Weights of a small GPT-style language model, trained from scratch on English Wikipedia.
Architecture: RMSNorm before each block, rotary positions, untied embeddings, normalized queries and keys.
Each number is 128 + 32 x the weight over its row's rms, rounded and kept within 0 to 255. Layers, rows and columns count from 0. Numbers have three digits each. The size before them is the row's rms in percent of the matrix's.

# layer 3 MLP down (transposed), 256x96, rms 0.292, rows 65-128, columns 64-95
115:129156142124193117104088084125088143165116076114134169161116122127139103153107137160049126127090
099:124130093147082107154153129162090128174065155136148152070146168132105098134160101118089136151083
090:147108118117146135081116146104136141153127095145075071115140123133132147115147084097155176126178
101:091131100068070118069107132112185066070111135146075103091060165150135103164149127202149182126145
090:096126146125159140158116088140142104164115118121153076129013147108094142144116087072078125157117
101:166146093158151090139116142101126168152067146141099169141120130143123162063102161156142161147123
101:126139185138129148176126117125113159153168098133091068130102104074094086087139137184149175108139
094:126096111130166083114153065156162094098158171152087145149067123101113168088161123157106145147064
097:116084094109121085122099131105177120109175055127153062186117041119138143106114129101095155133160
095:122105069153096090122160165090130138168092130126114128139136161158142138198148081095166076101125
101:157113133138178143100160140146161141161143123120102122115154154084126136105125131159119163174124
096:091102180190180139109164090130122150095131095107146166169176103146200144145097158081016119118149
102:168114155124153134169209108085106094112147121095137086114139125131091128137108160188151133179124
108:122111106136127123075143109135098100062075094158104151092153107151146150138117152190122094112180
094:161094146125120155120099152157147157158075087132140120134073131120142144097132140155121098179142
096:128086146075125097116089153071140102134146103192124167115096048097138116143104133153147102148143
080:160066088117102104156095168124201135126180104141083124113145104156133140127107128138134105130182
104:105137166036157086135117135087071109171145128096109104166155139164122103092144119086113111137184
113:152169091149106114159082168145020174123184191126126164122158140070148106142120133165149143123139
096:192103113155138119158181052097074070178134168122112117141166135113125138099108171087064158100157
102:111111152105157150127100143161121127148151129105127145123163158205102191179108133081136166111145
093:089194066152123088109124132073143151149089209111144125154096166173126133076153154141080159115171
097:113108147080144144093104199149130132136166114101160110144125188199152166191092104109183071134168
124:092117063175153113124108103139184095061111100053126117124139104139089102149153079157129124166141
101:169107140068147116145145130062145115154141075113131096120110137130077155156115121168102117099162
098:161192107125133140150081146164094177151131064157064120115144130126123119117137159127177122109105
106:153086137065091113119126125138143170170127126110126126097133079107128107115179133101135125078126
105:150130107165137169112161130143104111085162131120096082154142075150146144132145137106146089146180
093:092134131118146090148129136071114165130115140083075194184089099121132163117166088076107153078087
096:118146137100183120116107132072099158134140111166103115134153066082147127098081131096089141096148
110:161108194160108155141115158171043133136088070128113151159061160154118104113091168166193101138154
101:152105141130129169115128119143173102106102140141164121140153081079108181064151137052148138097170
092:101142096114132127128110177157160082118206101074081097148173183120063176077151121178102135118120
091:125154084131095208066127157128141116101145168059107143094086176111166160146132146149114110117094
087:118138158125124131113081074206125155146117165106186148124094138165124129125042127141135176110146
092:125124035095108118137160159148082144148210062114099121153123138132136154109114070092163102133138
081:175094117095118115124112142090149110079145140103112115104105181091126144065141151122092121150089
091:101153121149151156081113102115145135155159113177140173118151132107084084117143135164055161122165
093:167104163202034161131129145144137188118118165078129142132168157110163136168103165140048107066099
125:125038141145113071115106072067128147123125099104061134149157134130062141147120106100105154096170
092:206172102145148138056101122110079118206156119110154146109147139111175161089070123058102115111144
097:109133171147159121110112143107150104134126117171149130089212163064101130098154146134059101103137
103:084155159122139155166187147113184072156127099172081097149142109130119146130076145116086128126115
101:057140159065165116123122114122147084107133154124155089141106126110097121117168087128130084144055
096:070129117178115127121121162052104082151087183135114046169118102199168181159168075132074119120101
097:140143178108119112165099044112140096143128135151163112172191106106120185138148182051172124116143
093:102197150097121096175094177165109179144085100101110136123084133123099173099141115136142145112092
103:147098145129151162139126150147167113155039140094085136096117204084120133141164128127120132104136
094:120160072098092091136099184113119153127148164111136114123149148171167133072134204150058112132093
094:101143102141121093112088150138104175092104146124140141122136144072094144151098157131103082080135
100:080140162172149194121098110169116142149164144134161144129153117097162134136123114121086107180158
091:100149128183087119067093211169096113147137100183168113157092142134187145113135112139136148125143
092:150193092153149027141130095126144105142104132092202153120092200131159093160104141121172130146111
091:182136097125144138187096169158133120097123166100107176134165110180122098136116100142129135066151
082:097135135072121107084155158150087151153085107157112112141182057130149131149121121142145150162145
099:108136155185145156108151067126138113145126082138097106141123074123242131110071120137124108118082
106:138127147099083070073125136134109160148114141106173173107148107098066098104113129094111161127140
104:167170113137131155100150089121100102152100158167094165151159119123120112122184167148108115157064
096:135164150142121133112101097103089154101161114180145089122137113123193117144157111162170041099175
110:123124126137141065094089135124081148126129123097127077168109122125182140164116132159126159143189
095:152135173070158058163114068121143107111130084200148106131154122131172125157123163086146121119112
126:125168155094152112137181122070124142144108134159119134114125176089111164125144069130146142159138
106:072114140136181146086135122127122117152106076167118137113076065106219106140148147160151157128125
105:106145137079147074109142105116054099183170107128132125130112157098101102113119140129121147091112
# layer 3 MLP gate, 256x96, rms 0.293, rows 66-129, columns 64-95
098:076065170099122164121099091107221134109127084099087181124076121142114072140128103134107116124085
107:113114174204132191063087100134173088140114095149050075120060096129102123133153211077138116126116
105:151095115103178131164124130094116173155133099081171126126092095111139125125153118066177129101117
097:113165182077132138108149105091111153137121125109167149176138109149128123152129104150186099126102
114:129121139161131088148126115179098117056177095135114150116119147154105138076133137111064079065163
121:138131098082124096057078108139063080140186149109146145134155130100087152103191090124113095044127
085:111182168164160172126121180126093072116148189127164156188051099145141139110088103048137110125129
115:185106119118188148165117098087121124101163122101158080154130056182123154156101133066164065089137
109:107088132113103156096116067102141094096198163125105151131130097114158141101138165088136129172116
103:124163105145114114129176096153125149156125165158194151165116101042071193154105133071135117128133
106:114040141145133048157113104121173113091136136077111128124112115132129120107135088129171126078117
110:157119127109139159129104094055167148159140059052139101140108123116098109123121117107141118147103
112:181125097157159139105147152113149124121113105111114162168130162060106097070129126095147096157185
089:115095096165125129103150138110181135179068163111140180120066084138167143129170101121174145184148
099:097112168126160135044164152143110100174165114158134089155136166131164144097091197094127120131145
077:129170088112063091129120084183115157119063094125134138183083106175112121114127180136107168108128
085:124058115135155108124124108106100190166104170125134185120090124106097092113153098091179108091150
092:101145089090119142091184198074130143122146095128175076101108120115175120094099104132158163103160
115:100115159131179104165095105055091140113113152126202081043085108121112147136118126135145124152192
098:156165156083153102117106117079118117146109119122154136152071123149113141178215122128089101130126
106:052145101161120126082162135121135099105087195092135092124098168117159135110101119168179197131155
083:110158128143218078165088134159103147071084122105156132140106116078172129140102123119077107151138
071:171144143117142064172142151084128169107139092125132087174063091118114180093121122131118095096131
096:206032169084129177101123123087147094138165170079146105118099157111073154111135131110130106127147
102:169094135122116114071108166108136136152164133067158109164119148092117180093105146142151088038117
097:141167111155149128123127091112123074110170151113100125171158163142100157152106158116060134095133
109:132121132094139104120145148045090125140131083079133079107170114129154149105142175024177108132107
125:086175140089106077141126123120089189143140140126086095151093112081119137108067154081087153115044
107:126137137132157040098085169078142149149129119186120142078148112104141149085124159122089120160117
089:132125155087150084117120086114147135080129142159151116134123118108127167110100182168047135125136
103:075067144097128127152121178113105168130127099111118153136099141180134086095113088091112150164099
097:121103109159102157155171132173135099147073120054110135091101126170105165139115185104143132116138
083:138135117133169118056120135160109157159116134134161167122135117069134173097079092094152176133112
097:140153161089115123170142131075163122082143163141068120155130115088124129073166159102144108138132
092:098100122080137132116163085117141151146174124136057167040103172097097139088112110070161091138163
100:088152105111097132174133114034133128098113108084118099117130137082162127107158115109165204140153
094:108138180109137152136117116061125177069113089093153139137061135093120224136100153109154177110159
090:112118073136144076117102106096123094078151115086114136114154188098144072139046112153146130156144
082:096088111095192111131122144125127164140119141178154119078108123144126124124105096079073112166095
107:111130125139151075114118083093125117144154095118162102096140105126154161117061161110082088102132
122:128158118108088169144192072084179061133130118093131113234116197195172142141100137114127145118144
087:133083135156143154110115103135135184110117086090152112161057157126138137114096103119131103134163
095:159148174126133153094154116076081092117120115178155146157123136124118125102150093106091158140151
095:086117151156105121116087133125044136158179156124128107135168167201104159147135115098115120058082
101:179125083069076126146105099145162117157171109118095125168160167102106118177138165098071127167131
108:126091165073126188125138122129109100193164127160177098122167123106095132158142245062113112145117
114:108136132129143085152115146123159149079202109171141143157157093150116113106160154076112110152095
079:152116116101124097167118152163091165052147090104118173123062123122145168093145155147182150104173
100:098137161111166118067112147154199145107099147141153183090138078140137188160148102116132144033184
114:087121187153168160068114090138105057117144095124118143119146125185126143157173136145089061122102
091:148156149078110072085152113145152112142164072116114194126095119140150115145124145084153153135113
099:121144093131169111137175135089119121175121199130148140156110150125088154143134120123167084093112
106:076098146129146045129111141062156135176129172166146101103094109084148170056156131143153134164119
105:139109110148131157115119127105184131083124081152137120155102178129093128114124162109109180118158
105:160086187140190108102145127101138153143181149147137111120131150218047153161132134125103107110143
114:124119079102148073138158126149116108107166105106097135090146074110128161123119127095095163116096
107:061133063151161101126135143078090142145127115088136119205116099137175091153183124138131187126146
105:093145106112124141094169139107163102159127129137120194118078079147173159139161113100063123137120
098:142128117118114144098138172119075129112148066086154149112123115126155103092140085103101116115124
107:125077129096222121132169128145143095145181167102100135137094126124055141125119149122122121109185
063:131081062120104147069143138086152132139101118077127157185057090110113096107085142065122106139113
111:135151072139192118070133107123103129051134167098146115096074090127147117101205131177173191095139
093:089124211106125057136171093120109144188093186148156143105140104136096146110150188124120099113149
105:099092071164119138115146134116129074077140141133117129145200160162184117109160134150144148109139
# layer 3 MLP up, 256x96, rms 0.326, rows 66-129, columns 64-95
101:112151086100135099108143158108112164138153148105105107110156140117180170101109162046133150125127
087:077137169255108168070113102146156088188113140111116113121121114157135120140123140136150136146170
097:165106165192049134125160099164102073164107125066133166165073059093124107192114141156134142125124
090:109164084131186150148122147154174120096155146132121153091112139077159108163103217092087148137149
101:169119141192109124090089140165151104115119140085129129149126144232089146101118193134170129122114
103:137175133092133168054153160121134144134139109129100125083071144125139097166147158137148158146120
098:115152086093145101115141105168186123113137102155046130104145101056109149090156098154068179124136
114:169127123116110080177102095109218147030149158105124187152089070156162132103152128074140091151117
101:141122131127118136149136177116111176183153128140136127120186219128138172156162152142093099067184
099:072116131069062130055130161066155119155142105179108111142146182149182112130106158155131120151079
089:168087099157116063139061081119124108127140200124180114118058085180105112098155106124174100083133
098:148115082125106093115169158140081164142132124173116197155181157131148163110182178130108066117114
101:092141125128144128140121085149048118160159141149146118061122165123143104158121086100165139130136
085:150147158072156116135098103119111106112185114130114134152185189101119067119105117161110110126133
089:187128108075071132166112140103134168120088133117111101089121125115139149103091124137123174139050
076:119133082096094120147176131114178170154101129116110170178096099147132163138095129156164142124189
109:155146107080123167130178130088072137173073147148167090093144158108123137129144151123130088120131
116:128149120106099116125066160134155170160110126141149130177126080097144137126118078110150120128146
097:142071062180107128091109076172165083157182127149071146120176121134103126118108217135122103191061
097:127178107056139158089145159157141117111089167132146092174122175200127092169089078101117156060157
076:177091187087111155139127122100102071139165088123103172136096117133070108119166091089096077146104
101:103099099150119152066139182167162098148136113113142103183147191174150164193136103129139097104156
137:122082097161122108127109105137127103086136143064130118132121090142094064151157094146177149090161
109:118174148061069077135122122111108119064127138102102130166143129081123143188120092140166140130080
100:162163179136126056073128170133126143153162117097150152179105083118116197140126149136153116085084
092:182118132117126071132066096092135150171150126159097158039127148188105108095132179105109078111078
098:167111159171142145160089120131145116123126090107114172130158196153108131135123142131104151106117
089:198089111114107114116146152149153076064144169139143174114165100097121143124133098097122111054147
085:127123133151162176120126092083167145116108119148128103140120138089161111090144174175120148109091
113:110199208108105118146114118098073125090121090092165094128074158160157182158137144193148128105173
092:137125109126159171163139142180135115148122174114134138163119109139079155139103118172184173120185
095:102101126085094119048105117087131152141154123145111133136142112095110139182145120164110135151115
088:155139159085094119090135148093147048121109195107125125141106130162153120128067167123142156164141
083:124129132134160128083149163123117115058131088140147158221142127124127144170115083143180126197120
083:155172165125116140152076154124130107101042128133149139227124074087135110124174102128128149159064
074:096011166154197151123158141143160102176176124075100158111121129168089110094093110139147058114112
085:085147094139131167127130154126138158115122120200131128074107211127076149079141173175102126101128
083:123094131116075091141097116091113156146160158154082102086133128148151126131162183117138142153132
132:119062138138117121114063039135152116130139134113091127148142117061136133143132109135159142115184
097:102056097100077118140141107148123140086119126094091109118067157132134103124109154155167159126112
096:132133113071143117163189063087135114158114158140149093162141141113151053112112137145131200052135
098:133141150135139179067108111152155105155138133077133135151096120117119159195149215112123094113061
096:108143141081085135109093118091133139113133161123139134101114163133142112082158140150130061102083
082:145104151158093121134117170111123121153152142094120164205176113157211092136128099153139067107134
096:075153109147156161115162144185075177105151131136181078171132139119132144093105099121166150086159
098:130101124073144137137127137124140129162118107157149131066164169095082131176173152163140164138124
110:103149138119101106150090131097107136098227129148147118130145093142117139111061140112143123155157
086:167172148101121094174117152110186096120133126099171130118149129133099132108110153122158126137127
088:152126154153165053123098171170135126161104137135160118109105135125097090107139124138123134089126
094:066175179141126146103120089173112159199098121162076112121125116188148183129195146108080114067108
084:140130079189152118089148149161112159095144132137121040115128159120082147056171128088141085081156
088:119124190117124199157118113126134100150150155143069126079135104145141132120189188102089182181129
090:154136109112088086179182078072151091215074134135169147090076099093130136098118108105137143134129
079:150124137091119167174103127105167141132115080125202120157107192137135136087100116128163212073152
093:116126107147142173153165172130162058134151091120096177142166153172111073115103117087089133120190
109:134087175121137089121112130131122108097178124157183145119113069128098145097143171131180042161126
099:131130120152111108092113209163087098111130158144111132112107061119161088137219125115071161111077
088:126195146129148166077123144065104133139121099184080149126101128101143123193190143135111111060104
114:091100109111135114083093197152066123122132094123153083123150159111091150181126116139088113074135
090:128085126159177145165118098084150123084148151143156028045116121133137192119162170136186160120193
139:159195161056137108104169147084102142140080114183125144100149157081147150121113076113118137106075
097:078139103120160029072094073159091158133135115157126110150105113114142140123175159159123119133146
102:120097132112106155097090108122104093157165108135081092085073128145088169118097103152134110154067
083:073132114130112152102155072166165125092155199149118134140138135104116176034122072148122182149128